Each number is 50 + 10 x the weight over its row's rms, rounded and kept within 0 to 99. Layers, rows and columns count from 0. The size before them is the row's rms in percent of the matrix's.

# q: layer 11 attention query, 64x64, rms 0.446, rows 0-63, columns 32-63
# k: layer 11 attention key, 64x64, rms 0.469, rows 0-63, columns 32-63
# v: layer 11 attention value, 64x64, rms 0.484, rows 0-35, columns 32-63
# o: layer 11 attention output (transposed), 64x64, rms 0.469, rows 0-35, columns 32-63
q0 065:56 50 44 53 58 70 42 49 50 52 57 47 62 56 56 53 43 43 55 41 57 66 56 63 31 42 52 71 53 53 57 53
k0 085:45 43 68 48 36 41 69 51 62 50 53 44 60 53 27 45 41 54 70 44 56 48 54 50 36 37 35 52 67 55 51 59
q1 063:49 42 32 37 51 54 48 43 61 29 40 57 31 43 45 47 40 55 58 61 57 52 54 27 52 56 49 44 41 60 61 48
k1 112:55 54 38 34 58 57 53 32 45 55 54 52 51 53 57 53 67 57 56 66 52 68 54 54 63 46 35 43 40 50 53 41
q2 074:33 65 55 50 49 40 58 60 48 59 44 52 55 58 47 40 43 42 52 47 56 49 42 59 35 45 53 48 50 62 49 53
k2 078:45 63 67 57 44 47 48 55 43 37 46 54 64 49 53 65 53 51 55 42 35 45 53 48 40 39 53 47 65 61 43 65
q3 097:45 51 69 48 47 39 62 59 47 55 58 50 46 64 50 35 48 38 53 44 63 29 40 54 37 47 47 51 39 52 54 50
k3 088:67 53 71 56 40 69 45 55 56 34 41 41 55 56 51 40 43 56 50 50 48 40 33 49 52 44 48 62 54 51 52 63
q4 117:41 54 76 40 52 39 57 71 52 44 41 47 42 52 55 39 53 47 64 45 59 44 55 63 48 58 53 42 45 43 60 45
k4 085:38 56 50 26 59 50 46 51 43 53 35 47 55 58 53 59 56 53 66 50 43 65 32 52 52 45 53 55 47 28 60 46
q5 105:38 39 53 39 56 44 38 41 45 43 37 48 60 53 38 37 44 66 49 28 55 40 49 61 42 56 58 44 52 47 57 60
k5 128:43 44 79 55 48 46 52 32 45 47 59 54 62 38 52 44 49 48 59 52 54 51 56 72 52 45 57 48 47 62 57 58
q6 110:51 43 48 45 62 58 76 38 66 33 62 49 70 51 47 52 51 50 64 32 63 51 50 46 56 60 62 51 41 41 45 44
k6 112:55 47 51 63 60 51 77 50 57 39 70 51 50 47 41 65 32 45 62 51 58 44 40 64 56 38 53 42 44 44 38 49
q7 092:51 54 39 64 41 58 48 56 57 44 66 38 39 70 45 59 42 74 63 58 49 33 33 55 63 56 47 51 49 32 40 58
k7 089:52 51 50 65 62 56 28 34 56 58 42 40 49 48 42 55 47 46 45 45 47 56 48 49 44 49 52 54 43 51 41 40
q8 065:55 52 37 23 58 31 62 28 43 53 68 49 30 44 49 47 40 50 61 51 66 46 33 45 62 40 43 46 59 51 57 56
k8 075:36 52 52 47 35 37 42 51 53 41 34 52 54 55 42 46 68 52 61 47 46 40 50 56 62 51 29 49 40 52 59 56
q9 057:51 64 53 53 36 58 48 55 43 72 59 32 36 39 55 35 50 55 60 64 47 53 61 61 53 45 57 25 45 50 49 39
k9 086:46 38 48 54 74 55 44 49 52 69 84 32 54 45 50 44 77 52 51 50 52 51 47 40 47 47 48 42 49 49 40 43
q10 070:42 61 49 36 59 38 48 65 35 58 27 55 69 47 53 37 31 42 71 60 50 41 60 45 41 53 56 47 43 54 62 49
k10 081:64 40 54 43 49 65 67 55 52 39 43 34 52 55 39 46 30 51 57 45 70 36 48 42 64 67 47 62 48 54 50 43
q11 086:49 61 37 55 50 42 65 56 50 65 20 47 49 42 67 63 50 49 61 51 57 55 54 39 54 63 49 50 59 45 44 39
k11 081:64 51 54 58 42 40 45 41 37 38 49 52 52 55 55 51 39 40 31 69 54 55 62 36 45 43 50 52 36 54 46 48
q12 103:24 55 45 46 49 49 66 54 54 55 41 38 53 44 56 59 54 59 54 47 31 58 43 47 47 41 38 55 48 50 49 37
k12 096:66 51 12 46 50 59 47 57 60 57 55 43 38 57 62 54 47 46 46 55 38 49 49 49 33 44 42 60 69 49 46 42
q13 112:46 63 54 40 47 46 40 72 48 51 63 46 51 59 46 37 46 48 49 39 49 21 44 59 55 54 57 49 47 53 52 54
k13 088:42 47 48 56 58 40 53 18 56 44 55 41 71 40 43 42 59 66 48 39 58 49 53 27 43 40 58 40 48 62 41 45
q14 102:58 74 48 51 46 47 40 53 44 39 61 55 53 55 46 61 60 53 37 58 67 57 60 47 37 63 47 38 48 51 52 53
k14 116:40 68 50 38 49 46 40 60 44 43 35 46 59 69 45 58 58 59 60 52 64 55 67 38 52 57 43 36 38 59 46 49
q15 115:65 61 48 58 35 41 55 27 48 49 55 38 58 54 66 61 46 63 59 59 54 43 64 62 50 47 47 44 44 38 60 50
k15 100:55 66 52 43 48 46 59 27 49 50 54 52 41 43 52 45 62 54 69 57 43 36 51 50 53 48 47 53 43 31 47 50
q16 096:65 54 62 35 41 49 47 56 48 41 67 54 48 56 42 44 70 47 50 57 59 53 49 40 64 43 43 43 37 42 60 53
k16 107:40 42 43 30 54 49 50 49 35 52 35 53 55 50 40 43 60 59 52 57 50 64 30 42 71 52 48 58 59 44 53 52
q17 114:53 39 57 53 33 42 43 49 52 58 36 30 52 53 37 76 53 43 56 58 43 64 53 53 60 34 56 56 50 53 47 37
k17 089:50 43 53 61 45 47 54 70 36 31 45 47 39 56 45 58 51 32 42 50 45 51 68 67 44 55 55 67 32 41 42 63
q18 129:55 44 47 49 67 51 47 65 41 58 46 40 55 57 64 56 34 33 50 60 66 40 65 48 60 35 40 59 58 67 44 61
k18 115:56 35 45 30 59 47 40 39 48 44 37 44 44 59 65 55 47 43 50 45 56 43 61 55 64 59 54 58 48 54 35 44
q19 106:49 43 57 36 74 52 37 36 54 53 27 39 62 56 50 51 34 48 49 56 47 43 64 40 64 49 62 54 59 54 49 50
k19 115:66 46 67 50 43 43 48 50 44 49 49 52 32 40 58 60 44 58 51 61 64 49 49 38 59 61 56 67 54 43 46 46
q20 085:59 46 53 37 55 48 60 61 52 44 66 50 52 66 63 43 55 47 69 52 47 50 39 35 46 45 40 54 50 48 65 28
k20 110:50 46 51 40 62 58 47 59 38 45 68 32 53 43 45 72 61 60 74 58 37 37 53 46 53 41 47 51 38 49 42 51
q21 111:59 71 47 53 68 45 47 56 57 46 58 52 46 38 45 53 59 49 51 55 51 54 59 33 55 37 50 42 55 64 55 41
k21 107:52 59 37 49 48 72 40 50 56 36 67 52 47 54 37 42 59 51 54 55 44 56 68 40 54 47 53 42 46 74 33 47
q22 097:39 35 55 46 50 55 41 54 41 46 56 44 36 55 40 49 49 59 60 38 39 40 35 45 36 43 42 47 36 48 47 50
k22 098:39 59 53 47 50 64 55 54 45 49 49 63 52 67 58 51 46 39 57 45 50 49 55 43 34 63 49 42 56 53 62 51
q23 118:50 56 58 35 64 50 55 34 46 45 49 56 39 47 46 36 47 65 52 59 47 76 43 57 32 62 40 61 54 42 56 56
k23 112:52 39 60 40 48 54 54 33 59 40 53 49 40 48 45 57 51 79 56 38 54 77 42 48 68 45 53 48 46 41 59 63
q24 090:49 42 43 57 40 31 48 35 46 53 49 56 65 49 47 31 35 58 55 63 57 55 49 54 48 53 60 62 46 50 53 62
k24 101:55 56 51 45 36 45 42 50 49 43 50 49 60 73 59 58 15 61 56 66 43 42 45 54 39 59 47 60 59 65 41 43
q25 104:29 56 45 46 39 53 51 68 53 63 50 49 28 51 55 52 56 57 63 56 65 50 56 44 46 28 40 56 49 54 65 60
k25 117:51 51 36 52 41 67 33 45 43 52 58 52 31 54 46 44 49 62 60 49 55 60 53 52 43 45 30 42 64 53 63 34
q26 103:55 48 45 28 68 46 59 54 54 47 50 55 59 36 36 23 49 58 50 41 54 40 54 32 44 50 58 62 51 31 51 37
k26 124:69 70 50 57 68 38 53 61 47 47 51 45 36 36 30 35 34 48 56 51 59 47 54 39 46 60 50 66 59 47 43 70
q27 110:57 36 34 43 42 41 51 46 69 71 56 41 61 55 43 47 47 44 58 48 45 53 62 58 37 54 62 50 46 32 43 44
k27 104:28 45 47 68 58 54 45 43 46 58 39 47 44 62 57 55 56 60 40 61 43 54 69 59 57 48 38 54 57 65 52 46
q28 094:57 55 38 48 49 47 56 46 55 53 43 56 36 56 52 27 47 57 50 50 56 47 46 63 34 29 40 53 52 37 40 62
k28 109:59 46 39 48 52 48 47 43 55 34 51 61 47 54 64 55 58 29 51 40 57 36 46 48 46 27 49 52 65 45 37 64
q29 115:45 54 61 39 53 49 47 59 55 69 43 45 30 55 52 45 68 60 61 22 59 42 52 44 53 46 58 57 38 32 54 43
k29 113:52 40 68 34 54 52 39 56 52 61 40 49 38 50 53 56 52 53 57 40 50 44 55 42 38 37 51 44 39 51 38 36
q30 108:57 34 57 71 51 42 50 40 53 52 48 52 73 57 28 44 32 40 48 54 49 46 43 58 61 50 59 56 72 47 54 66
k30 092:57 34 49 58 45 58 52 52 65 62 43 45 62 66 40 33 30 44 55 57 60 57 58 58 48 64 59 69 58 61 46 51
q31 112:50 34 73 40 43 53 40 56 60 41 78 45 35 55 58 52 46 52 39 49 49 42 49 66 51 37 47 37 54 46 62 48
k31 116:47 55 43 40 41 56 47 50 46 44 57 69 26 43 52 52 46 67 55 44 48 40 58 68 45 40 48 44 46 57 51 65
v0 100:52 45 31 38 49 68 54 32 28 35 56 53 53 45 51 45 47 39 42 62 47 42 54 64 35 52 56 61 42 54 42 42
o0 102:47 38 63 63 64 44 47 67 54 58 47 45 51 63 47 42 55 61 70 54 49 55 67 27 45 41 51 54 33 37 61 39
v1 086:52 54 53 62 47 46 58 59 52 67 55 50 65 57 56 61 55 21 43 32 46 48 54 44 43 33 56 34 40 50 57 44
o1 097:59 61 62 42 52 51 44 54 62 45 46 54 31 47 53 46 50 68 55 66 55 44 42 61 56 65 53 59 37 48 45 60
v2 083:42 57 57 44 42 62 50 69 55 43 51 69 39 56 56 50 56 55 55 49 59 49 57 60 63 39 52 37 54 45 49 56
o2 103:46 63 43 48 50 42 65 35 49 54 58 55 65 45 54 54 38 69 54 62 43 68 43 49 49 79 52 64 42 53 56 54
v3 101:65 38 50 49 48 38 56 34 49 60 38 53 61 40 48 68 52 57 49 34 61 69 52 35 48 47 38 43 51 44 58 59
o3 097:40 41 47 36 28 48 36 59 61 40 47 49 50 56 51 37 54 40 51 60 48 42 47 41 49 51 60 37 43 32 45 47
v4 079:68 41 45 62 63 49 58 55 62 25 44 44 59 36 40 58 60 50 58 45 60 49 48 50 36 35 49 42 44 65 56 63
o4 091:41 52 51 53 68 36 55 47 67 57 45 63 50 69 51 37 52 44 39 58 51 50 56 56 67 59 48 60 56 42 29 37
v5 089:32 63 36 55 55 48 58 52 30 66 41 44 62 55 47 40 48 46 48 47 40 52 54 55 49 30 54 47 40 61 39 43
o5 099:60 55 57 50 41 49 52 65 49 30 76 47 32 45 55 50 53 35 48 57 69 43 53 68 42 51 55 52 65 50 44 64
v6 091:28 67 46 55 48 53 40 59 64 41 33 65 34 59 68 62 54 51 68 60 45 47 60 60 38 55 44 59 53 51 53 38
o6 104:66 32 62 43 55 48 49 45 50 52 46 47 62 55 37 41 35 46 27 29 55 44 38 62 39 48 51 57 38 50 49 58
v7 083:47 44 50 49 50 26 46 54 42 48 55 51 69 51 40 30 63 46 41 57 46 29 34 62 46 43 45 40 67 41 36 50
o7 104:48 68 48 31 51 46 65 65 53 50 60 62 42 39 47 43 61 46 47 45 61 61 42 42 46 41 29 64 52 59 70 42
v8 128:47 52 49 39 47 53 58 51 65 55 23 47 56 58 42 44 55 53 51 50 39 61 34 31 49 38 47 55 41 60 36 33
o8 103:58 54 55 54 38 47 60 42 55 42 56 46 40 49 52 59 64 59 54 80 49 46 46 73 51 52 51 52 45 38 77 59
v9 096:44 53 52 36 51 45 55 55 72 48 47 42 37 46 34 34 39 54 42 47 44 61 30 53 33 51 32 61 47 56 60 33
o9 099:61 58 53 72 56 40 49 40 37 50 36 55 60 40 49 47 75 47 45 48 59 46 58 37 77 51 63 63 52 46 54 57
v10 106:67 62 51 46 41 61 54 54 61 58 52 59 61 54 65 45 53 49 41 63 50 64 48 53 38 50 41 58 20 64 30 47
o10 108:41 38 50 44 42 36 53 56 54 57 54 48 54 51 54 37 59 61 63 38 57 47 51 59 48 58 57 48 62 47 75 58
v11 084:45 44 64 39 53 53 46 37 60 35 44 56 70 50 64 50 61 56 59 51 60 46 54 44 48 36 44 41 64 53 63 50
o11 100:55 56 64 40 60 45 61 48 56 49 47 47 53 43 51 44 42 58 50 50 44 57 48 42 65 57 67 50 41 39 45 45
v12 091:48 50 45 48 48 41 48 48 41 47 51 54 43 42 71 41 51 38 68 69 58 59 70 60 36 67 46 64 45 37 47 50
o12 092:40 54 69 54 39 57 39 54 30 60 44 53 50 53 34 52 34 46 49 41 48 48 47 45 64 64 60 51 48 50 50 51
v13 097:46 56 52 39 43 62 51 49 47 22 45 59 52 54 54 58 53 37 41 43 48 22 53 58 61 43 43 41 50 42 31 66
o13 098:42 45 51 26 71 46 57 51 42 64 69 43 49 52 43 35 43 54 57 56 53 48 60 60 40 67 54 71 57 40 72 48
v14 083:54 45 60 61 63 65 55 57 42 48 53 45 45 46 48 46 41 62 68 61 55 43 50 47 34 51 57 31 44 47 47 57
o14 089:65 60 53 73 50 51 68 42 46 59 39 54 44 46 53 77 39 49 46 77 47 54 53 59 50 60 54 49 44 46 63 52
v15 101:46 61 43 58 58 48 46 61 70 61 55 51 62 52 63 48 38 47 41 47 47 43 47 38 52 42 53 46 64 47 48 47
o15 101:52 51 55 39 37 50 63 47 39 56 68 24 61 44 56 41 52 41 42 48 60 63 36 62 57 62 51 65 35 48 59 68
v16 101:44 42 67 48 40 48 66 41 64 60 46 44 55 41 42 58 44 60 62 51 42 65 34 39 31 55 43 47 41 57 31 30
o16 097:56 38 50 52 41 50 35 41 48 62 42 48 42 55 61 32 61 50 38 47 56 55 43 39 53 44 53 40 51 65 45 41
v17 086:61 54 41 45 52 46 40 54 37 53 46 55 42 49 41 65 61 64 47 36 46 57 47 59 38 37 57 41 69 62 50 25
o17 100:40 28 38 59 54 53 53 41 48 66 60 40 39 57 57 58 44 36 60 40 55 37 58 48 67 34 39 53 58 46 38 54
v18 094:58 45 44 53 47 46 41 29 37 47 47 57 68 40 51 57 56 54 63 44 49 59 36 40 46 44 51 50 75 59 56 35
o18 093:34 33 39 43 42 67 51 47 58 39 64 49 32 47 42 42 56 43 55 27 49 56 53 64 72 43 53 40 51 41 52 39
v19 093:55 56 39 47 60 55 40 64 48 53 47 37 43 46 62 59 42 63 54 57 53 55 50 43 45 40 46 51 46 54 55 36
o19 094:44 46 60 66 45 53 64 57 50 58 64 44 48 68 58 71 44 44 57 45 51 47 53 56 67 44 61 41 52 35 41 67
v20 090:51 52 51 56 36 60 60 38 50 36 65 40 56 56 58 47 63 58 47 37 38 43 41 25 49 47 43 57 63 57 46 44
o20 107:56 50 48 48 52 50 61 63 43 53 48 59 61 47 47 54 68 37 37 68 47 68 52 46 64 36 46 47 42 47 49 69
v21 116:57 64 38 64 46 35 57 50 55 51 49 50 40 51 64 36 47 47 59 49 47 37 74 42 60 37 69 57 57 42 53 57
o21 102:41 52 50 50 41 52 66 34 55 43 59 55 51 39 43 46 66 59 25 79 58 48 48 67 39 52 59 60 60 50 59 56
v22 080:44 52 51 35 39 49 42 57 52 58 42 53 54 47 31 51 56 58 59 39 36 36 49 41 37 45 40 62 51 51 28 50
o22 101:54 67 52 69 50 58 67 59 46 40 55 69 18 53 64 56 36 49 33 52 55 54 54 37 48 49 55 51 62 50 54 48
v23 099:59 44 35 42 54 53 57 72 57 49 61 47 33 36 55 42 47 58 56 41 60 48 49 41 48 49 68 49 48 55 38 59
o23 101:48 63 46 50 44 57 44 27 49 47 50 61 72 45 41 49 60 38 47 61 32 63 42 44 50 50 42 49 50 58 62 55
v24 115:53 39 65 33 44 38 51 57 74 44 45 31 50 64 71 52 59 43 35 39 49 65 41 47 38 54 47 61 46 46 54 43
o24 098:53 53 56 48 54 60 54 48 54 58 62 40 56 40 32 37 64 51 68 50 59 40 58 53 67 53 64 44 60 56 43 62
v25 101:45 38 51 41 43 56 50 69 53 63 52 53 45 47 48 49 36 64 41 52 33 33 49 61 41 29 39 62 41 58 55 57
o25 110:59 52 48 51 53 59 40 47 37 53 37 58 54 59 51 61 68 30 55 54 60 53 62 42 63 53 42 46 68 47 62 41
v26 085:50 42 45 56 52 54 67 28 49 45 51 52 58 45 43 46 58 57 50 56 47 41 47 28 43 48 59 33 49 41 52 45
o26 109:52 29 65 34 57 54 53 53 43 45 45 49 39 56 56 46 47 41 54 51 46 60 45 49 43 42 49 64 59 41 33 43
v27 094:56 47 55 35 37 35 67 55 51 32 51 51 45 40 62 51 62 57 34 51 43 52 47 44 63 36 47 53 44 48 47 22
o27 096:56 48 25 57 54 63 26 38 61 35 50 52 60 60 42 46 46 46 60 67 51 54 58 66 51 54 61 50 56 35 49 58
v28 113:60 52 27 77 44 45 43 45 46 44 47 50 67 54 41 66 44 47 39 56 65 27 55 55 46 44 67 42 51 41 48 65
o28 094:47 47 70 33 49 42 60 58 57 51 58 44 29 54 68 38 43 58 61 60 52 44 47 69 49 36 32 59 46 51 54 43
v29 104:57 41 62 45 39 46 55 48 62 49 39 50 46 43 39 56 47 49 53 39 52 32 44 44 35 52 60 41 59 40 48 44
o29 095:31 59 52 59 58 54 65 61 27 48 55 57 53 72 59 57 62 46 63 38 55 52 23 41 49 50 27 52 67 45 53 54
v30 104:68 64 34 52 44 38 62 43 60 66 29 47 49 55 65 55 45 48 50 50 53 61 40 39 55 66 58 64 41 31 55 60
o30 104:40 38 68 41 55 50 38 48 47 37 56 42 56 50 42 51 52 57 36 59 47 46 63 60 36 41 48 50 34 56 65 42
v31 095:63 55 30 47 42 58 52 30 47 62 33 56 42 74 41 44 36 59 54 49 42 52 66 53 49 67 58 55 62 55 45 37
o31 105:33 54 67 44 40 41 62 55 49 38 66 57 45 43 44 48 65 62 41 51 44 48 48 48 48 57 60 36 52 43 58 27
q32 064:53 55 44 55 50 49 52 60 59 36 60 52 48 37 75 34 47 53 49 58 43 51 50 56 60 51 32 48 27 62 55 59
k32 099:53 39 50 45 40 52 70 52 46 41 33 35 53 59 37 62 41 43 37 68 60 44 40 44 60 44 47 50 47 53 44 46
q33 090:45 35 46 54 38 41 36 53 51 61 50 42 58 59 38 50 58 31 66 31 51 54 58 59 34 34 59 59 54 52 59 52
k33 101:57 69 38 55 44 40 43 56 51 52 44 67 46 56 47 30 42 51 52 29 54 57 67 57 31 62 58 54 41 35 47 42
q34 062:36 51 41 38 46 53 53 48 60 52 51 69 61 43 36 65 55 53 72 47 67 43 60 34 52 46 34 60 38 49 50 51
k34 057:60 59 58 46 50 61 56 35 52 51 40 57 58 47 50 51 47 36 57 44 47 44 38 63 54 53 47 46 38 43 62 45
q35 094:47 68 30 52 46 58 74 47 63 51 44 61 42 36 70 56 53 72 48 70 31 54 38 34 55 55 37 54 44 41 57 28
k35 087:48 48 55 62 45 73 68 46 53 46 52 42 54 59 47 56 60 43 49 76 39 49 34 42 56 42 35 30 52 49 41 56
q36 086:50 64 71 61 54 57 65 40 44 63 46 46 39 38 43 57 42 39 43 57 52 45 43 28 66 45 41 62 52 57 53 59
k36 101:49 42 47 51 40 56 73 43 56 50 49 43 49 46 54 66 62 45 37 63 46 57 43 41 57 45 36 37 52 57 60 61
q37 093:53 41 66 59 47 62 60 61 41 64 54 39 42 49 32 62 72 37 45 50 45 46 36 47 48 35 37 66 40 47 51 55
k37 130:52 33 56 58 47 51 63 65 64 54 49 37 61 53 56 61 52 50 43 67 49 49 35 39 53 42 47 51 49 49 37 47
q38 098:61 56 62 48 37 46 57 36 53 43 45 39 63 45 42 55 57 43 58 63 33 40 47 50 61 50 42 47 48 61 50 38
k38 103:24 56 48 62 41 64 52 46 59 53 42 68 58 41 60 50 63 59 47 36 34 56 46 66 54 57 43 47 51 48 47 52
q39 099:44 35 45 57 36 33 50 74 43 39 36 57 48 52 32 56 40 42 49 56 43 67 51 40 47 51 55 35 52 56 62 54
k39 089:60 45 43 60 46 44 54 60 59 53 61 48 53 54 52 48 66 34 57 52 47 56 46 48 50 41 43 29 60 54 41 24
q40 120:51 40 61 54 56 51 50 60 50 53 53 54 52 55 43 46 66 33 48 37 44 47 54 62 39 36 55 53 46 62 50 48
k40 083:38 66 42 47 54 41 27 47 40 56 49 65 47 37 55 35 52 63 58 34 50 64 75 57 40 52 59 60 48 46 65 38
q41 073:56 49 47 52 63 67 53 33 45 52 50 55 39 49 61 65 41 56 50 70 57 54 45 40 52 64 44 52 43 43 59 50
k41 055:48 34 50 49 43 68 80 59 73 50 54 43 59 44 55 43 52 50 44 56 49 55 39 40 58 40 29 43 41 41 42 60
q42 093:54 55 26 48 54 59 52 55 51 41 49 49 59 47 66 49 36 65 52 64 41 55 32 46 71 64 46 47 47 40 46 47
k42 097:54 35 53 50 37 63 71 55 57 40 54 39 59 50 40 58 45 49 36 68 51 41 39 38 60 32 45 41 41 53 39 54
q43 070:49 50 44 49 59 51 58 40 54 52 32 50 22 39 58 59 47 60 35 67 56 54 51 36 41 54 46 55 51 54 45 59
k43 061:56 44 32 40 61 63 57 49 52 33 47 40 48 43 41 52 49 58 53 62 53 53 54 34 67 53 26 42 52 63 53 54
q44 083:44 47 46 54 67 44 58 51 38 35 48 41 44 39 50 62 58 47 52 67 55 62 36 50 49 54 33 49 48 39 38 53
k44 080:46 46 58 60 65 65 57 51 58 62 63 52 42 52 37 26 39 62 62 65 49 48 46 61 61 61 40 41 54 56 52 60
q45 105:58 46 48 66 57 52 74 48 50 34 45 51 40 54 65 51 48 60 50 67 47 55 36 43 67 59 44 33 53 40 58 50
k45 106:51 33 57 50 47 54 75 70 63 42 43 44 55 39 46 68 60 37 37 56 44 61 31 35 54 38 42 40 55 49 31 59
q46 118:37 58 49 44 40 54 47 38 43 53 58 53 33 51 61 36 50 46 55 65 48 50 53 53 39 37 40 54 41 43 56 49
k46 088:53 52 40 52 57 44 57 49 37 40 43 50 42 37 43 53 72 62 51 56 58 49 59 55 42 62 48 44 31 37 30 58
q47 085:40 66 53 76 53 53 68 70 51 42 51 31 63 42 54 46 44 47 60 50 43 49 51 40 41 28 44 61 55 49 47 56
k47 095:49 31 46 59 46 48 45 61 47 61 52 42 67 47 39 65 42 35 46 63 55 50 47 53 37 21 51 54 46 59 45 45
q48 121:40 56 47 31 61 39 56 27 51 49 46 67 52 60 49 56 35 50 63 37 48 45 44 49 42 49 41 34 48 45 64 50
k48 108:58 40 40 51 52 48 49 64 52 36 49 57 60 44 41 45 55 54 26 62 69 44 70 69 51 53 53 73 49 42 39 63
q49 114:44 36 55 43 67 45 58 39 50 46 52 68 40 60 40 62 47 60 65 62 48 74 52 46 41 57 57 51 60 60 41 64
k49 100:61 36 63 36 54 63 56 36 48 53 53 57 52 42 62 40 59 52 59 42 66 39 59 61 43 44 27 52 44 52 35 58
q50 104:37 61 52 52 56 49 58 55 56 56 44 69 50 51 32 38 40 54 49 57 53 22 52 37 53 43 43 64 58 58 68 35
k50 106:39 53 63 59 57 45 53 45 43 50 49 38 56 42 43 53 63 61 55 58 61 47 42 55 27 51 50 36 49 49 52 50
q51 098:32 52 35 47 46 56 46 48 66 49 51 32 59 47 34 46 48 44 52 53 58 46 37 42 33 46 43 56 67 45 61 62
k51 110:55 64 44 54 51 61 38 45 49 60 56 34 50 38 49 51 61 55 52 57 35 36 60 30 41 56 52 39 50 39 65 56
q52 104:65 44 54 35 34 43 53 54 51 55 43 59 36 43 57 64 46 62 62 44 52 53 47 63 73 59 56 34 52 45 29 55
k52 101:56 54 64 46 42 67 49 52 68 40 46 58 42 42 52 29 53 54 50 53 51 46 60 53 59 43 61 28 53 54 62 35
q53 115:45 55 56 37 61 32 36 49 38 50 52 45 62 51 55 55 49 69 50 47 40 35 52 39 57 38 33 40 59 58 43 65
k53 095:42 54 58 48 40 55 32 58 36 38 48 37 60 64 39 69 28 49 47 44 47 52 54 27 47 44 55 33 59 68 39 49
q54 111:56 57 34 30 42 62 56 54 36 43 55 64 63 60 64 23 62 44 44 44 44 40 53 47 47 47 56 63 54 50 47 40
k54 106:53 65 61 33 43 55 38 46 47 35 42 50 45 71 48 57 68 59 51 61 62 61 40 56 38 53 47 44 33 36 51 36
q55 096:42 57 45 48 34 41 53 47 65 48 43 60 60 65 59 60 39 49 42 29 60 56 46 43 48 63 55 43 52 40 58 41
k55 110:56 51 64 54 54 51 43 43 33 39 40 53 54 52 61 33 46 56 53 44 45 36 45 16 48 71 55 46 49 34 60 30
q56 116:38 68 81 59 45 36 51 62 52 41 42 69 54 64 38 43 58 52 52 44 56 57 33 32 31 52 44 59 54 61 65 49
k56 104:50 51 48 57 42 27 64 39 59 52 45 35 57 44 53 49 54 58 45 40 57 39 50 54 53 55 21 41 39 58 55 63
q57 113:43 43 54 44 45 53 32 52 59 52 52 43 47 55 48 69 43 52 57 49 44 34 46 55 54 55 41 60 44 51 53 53
k57 098:50 69 52 33 49 59 43 43 51 57 44 42 68 48 43 49 51 53 46 38 47 56 50 59 63 47 52 49 53 63 65 59
q58 109:52 33 53 45 54 55 38 67 52 44 48 56 61 47 31 44 58 35 45 35 25 36 41 52 51 52 56 62 32 62 51 40
k58 103:44 46 65 49 49 51 45 43 39 51 51 44 57 50 61 51 48 65 44 64 34 70 53 32 63 49 68 50 32 61 48 37
q59 107:51 63 34 40 55 52 38 57 44 57 47 39 56 38 62 62 56 30 41 40 57 45 33 58 26 36 63 60 55 47 59 56
k59 103:38 57 52 49 53 64 59 25 47 36 62 47 57 56 37 43 57 45 48 59 48 47 65 47 38 60 44 66 49 43 49 30
q60 118:42 53 55 52 60 64 50 24 54 54 48 43 38 63 52 45 52 40 51 33 46 66 67 54 48 51 58 31 55 54 49 42
k60 102:33 51 58 55 55 56 37 40 64 42 52 58 27 53 38 51 50 42 30 41 56 56 38 45 39 59 53 46 49 46 43 53
q61 106:54 45 67 56 41 35 35 58 56 67 67 60 48 42 79 49 49 46 55 57 51 57 56 42 42 60 56 38 51 60 34 41
k61 109:48 48 38 59 47 80 42 49 55 49 36 44 53 46 53 43 54 53 58 29 67 46 54 41 46 43 45 52 60 44 55 65
q62 110:54 52 34 68 53 47 40 40 49 61 62 53 49 41 56 47 55 62 27 43 39 77 56 75 66 39 50 47 44 59 57 43
k62 109:50 57 67 63 43 55 56 58 44 61 63 46 57 57 42 38 47 35 62 48 60 54 44 26 58 23 53 57 57 37 41 62
q63 106:44 49 44 50 56 46 49 35 59 41 25 59 42 69 59 33 68 52 47 50 53 72 38 48 43 30 56 50 56 52 30 54
k63 103:59 57 36 55 54 46 50 36 40 43 42 44 22 59 47 23 37 44 44 53 41 37 64 50 61 54 60 51 50 40 46 49
v32 114:49 50 58 46 53 53 63 33 62 55 46 50 41 44 32 46 46 41 62 67 31 68 55 69 53 58 52 71 53 52 35 51
o32 094:61 54 59 42 48 58 53 38 68 44 79 46 58 53 61 62 55 46 54 50 42 66 65 57 48 66 43 52 56 30 57 54
v33 103:38 62 68 49 54 43 45 49 45 49 46 37 55 49 48 29 64 52 39 52 50 46 52 50 67 67 40 56 44 49 48 66
o33 100:55 39 56 48 35 36 44 51 56 50 44 59 41 35 52 46 50 46 52 55 39 52 38 62 79 41 35 48 52 56 44 47
v34 098:58 51 60 45 53 71 41 47 44 38 42 73 43 48 38 50 45 63 52 58 45 68 63 34 47 55 65 48 49 60 54 41
o34 104:45 47 34 48 42 64 31 63 55 60 42 48 51 51 49 45 46 58 68 62 52 54 49 46 42 58 53 84 50 47 59 47
v35 095:42 43 55 38 72 41 58 61 56 54 42 64 35 58 60 57 60 47 65 44 40 58 50 49 34 50 62 45 60 38 38 43
o35 107:67 59 57 44 55 55 34 32 48 63 55 54 42 50 46 50 42 46 45 47 44 62 67 54 43 45 61 44 57 39 36 64